config.yaml
attn_scale: 0.0884
tie_embeddings: true
init_std_o: 0.00362
beta2: 0.98
weight_decay: 0.13
warmup_steps: 478
doc_mask: true
Each number is 500 + 40 x the weight over its row's rms, rounded and kept within 0 to 999. Layers, rows and columns count from 0. Numbers have three digits each. The size before them is the row's rms in percent of the matrix's.

# layer 3 attention output (transposed), 384x384, rms 0.0452, rows 255, columns 144-191
108:457510450521543480552555466522466476544435534546439542530476513558465550464509463575446509581556479495470474555450580517520500525530551546455524
# layer 3 attention query, 384x384, rms 0.0454, rows 256-283, columns 144-191
113:433475455467465478465455492455463499549504455481565470521508488480504500527488505522510521417514534479499521488471553515467542511500497461511521
104:552525487502517521435548538566490457453503515478495480519419491570485486441502528471547486592487503498513463454513497470488529505495498534446492
112:545532528496515500461460534470583462483510549483464528461449433558542538493501427476503496519463474504497486584519461455553527521441509484424531
113:474475475439519425585505494520450537528456516536493473480566556445504420520496538515451495450464503450516543483462550537454451509578519483524545
105:540535546563510503476448540479558542471550513475463523511450473522469599459485499477497485531488522510491518538494404472516545487397519539527508
116:496460527571512568466512561565590462468558467413438550531470461503516504436429541487543493490588497531524468482462499544472515460490531515546469
123:525506531422482473530501486493453542505439453577623468535631491521512456610532479502458536449485546472475542476534580497502485547512452473428505
095:471517465544504545504574503489532411490491517453513514565494452462511462511446506523533447513521460524509459421495490500580512516504517385507514
100:567455483582487465426402478479560540510517538529447502542474482438481516408506530517538552555477501490458505514524412534478527518463508566547505
135:456503485421478513531531557514428525536519484537567455426536592541527510553524435486477473477508529521537508540514584431440425491540539572452515
111:476528518482469458560542502500548498458432459560552526525558424473526552594482514511520523505459449432481456486477470500523537549409465417467511
115:494530495543474516518508487481544426450510494414484502582510492479469470411510515575524478455510473533496383457459448534535538452498508485497476
118:509472510559473456527563542496584574481517470476478460504506532481524501454510495485496485460421514518513500500542463492527504531541458533522494
113:476492520537468525453494571475543532483492469411507423481464439490466499459474556478462497521489484589521538558549427510542511491558520502419535
108:548581521526481519544497481492465508544509455542456543501498513450519522537480511529487554483536525435472490477502502495494492492532516551563455
078:507422515542502564493521495548481490507533529475579446522528519540435486493604461491472523488564484452552488480490430540417461450584482507518460
082:496514433565495521453466584510534486518587489469527545433464423509503531453430456517541485568551530532520502512488461377503488469451486560522413
089:494522514441505431539472516473537482477386490543496487455533543486499512595636579498441493509450414385505485489480462533494521497474469459513485
095:460437519457499488637493517473493631465460490534502508501512544467490447559537523502436502449393444468526461494477513483550467515521417502526534
103:466532496569485538393490469501525467475537520443451487474469462508467532388455508499544466504529549491473448507437509483416518449479605531536481
118:498472529407487503587509519495445568530429518565591478510543523507548432640531477494448556477465467439501577519521533503497481509534436490471469
097:538532535517483453462497481482473552470459497440504491470462487471479530434569528481513546534511551525500449479486427455476452501484497533491526
107:485459480599495518474515454514551424489512535458482512541486467480474481436432475508527461514547458520491468462502494499521505508480492461539498
120:518488503605522529499508543511563425515558554416378517533421507504452501393451499489484461515477468557539485473488441519486528501529519513572495
107:527469519476458444493453524549487596511460504522576533444608519530461523505556473486528567500460507478491528588507505531445467517503557540492500
114:480548529445539548517483506476429530515463517533583520544508501473478411587505519501486503486495585438524458498503490504529500513510427517538482
134:506521527586467556500507498462562459459551468470449532603462468410498511429463534548529479461510470482537445449456476565538553493477465466548493
094:500511475462505526470465513508499491527607520518532506479530555500536468494526533503521516528524585521513474491499507452440530461510492563569446
# layer 3 attention key, 384x384, rms 0.044, rows 256-283, columns 144-191
108:490532568449573474483545448477538527529463524504555503499563530545491498488495512476532455514523489496574555554504516518524495519450509544568531
096:519442487534458516511486545505500491511539430539452513476495453436552481517538441497436496451508542532376472472553485540508485473515499547530505
112:469442462611501526539471516520520509455467503471438474491480453521470580501488532528462501503498487518394472416495457518476487475549542464491494
102:485519522415551502508502448462491537514511544502632541495565578487530460534534461459503502493505481509639494557510481477526475515453514543549497
117:470463490499460450519496536530477500495497439457397499442500462499529547535534448525493505515488560545439538414557508476461518540576479471447514
116:522601489577474530497486455519465486497515485479451463502435429483481520416555496507639472452546495504529496500521490587511464405486479519570473
088:471451487436561442508522510442439554581471539539635523469513517507549481549507475454511526473481497516497482542525443458499522525495519464492511
125:546543524518477546505519490524487433446490492472450460548435451472493486447541545537547460414499497458585506549491486562489510440503479537506478
122:463453501464539475521478540525506510538440537596493555483493499553532503533412402455426503543495528579451500462498509424519477517500478472427506
132:503521447422529526482473486510462518503535501495646510432573497461457523504517494438491532542443467479464521572477539549531489496477463521474496
166:501547501601474529507490491559519424451516477377475472548456472485483492429547544552550443497519551483546521491511532500478484462533489524536510
077:461460476508483524471529525524471544545501466455568490470548527517486561533513454612503437471525534520450497490489531579445451481538493511526471
113:499455547519554557533522470516536464472505586403429433537490555520494449444479486620539478491475461528501499524490473536509475509515512515550441
108:542457497464537486580538487493470518470594503493487472527472523452480482488541607550544449433558469579467483520496453534570522482510584468471524
099:476529538528483445551433478541511507536471511497458496465407510552465471499497495539472461522485540510522516503487424449478495507547419628485520
086:446472465446554514469501450507409532519522443515562455490488505444511509515489472601476566434488496507467556518478535507478536505502539494548485
078:488519502457505515458513396469506430425507456482463480531509501522510499558495547504480563460484493476636482527484509625549477466477511509447477
100:478511466539496482526462499592486532626495536502490546530502496516467495513481503510523553470507475519382494491564502487518520544506533507534506
092:508486435455573488468491498497517455530489500515538551482517536469530469563434408501428531555521552472567548532433558456458514520513520503424535
113:504536513533517524541542463480522454448539512488473452529465468565464514430582590506488482492566449528586508490499475559615551468511497498541494
107:488455496468530428523476542509459543541556474545512617406539570475504477584468436484438528565447531549441500504500490440429483587535532496455525
095:488435476565468500505431547564533542533470496504445476505510487505532479530447464485463507497547505519413494441504541493486533520531520503515504
128:523544533549468530542537502514531440422475501464486468541452462442524500429552602543559455459474486446652500473489464534545521433474528485465493
079:544494482491482572472482504516519516460551466395431469496468543514484521457531503542516445512530556499469592510531505505462476496514490559532513
086:522497529429489434518487498477494546535446572637485516506443511502571493555482509441434544510483423502507404462489459440564488563457492475516487
109:512453488518551472475541504524544467479484412467534550492498475535505501478473471557410477469436475487490584527576532438427535491482523490466556
080:436479482511512545452496522477499527517486472417509522451536534564480518523500468645559428497566538470447507498449557560435459456558474557533504
159:494480492388491456514504522495461557537457513571506539456522564542537512573438402489461486501492487493367497484542503478482533584483519461492506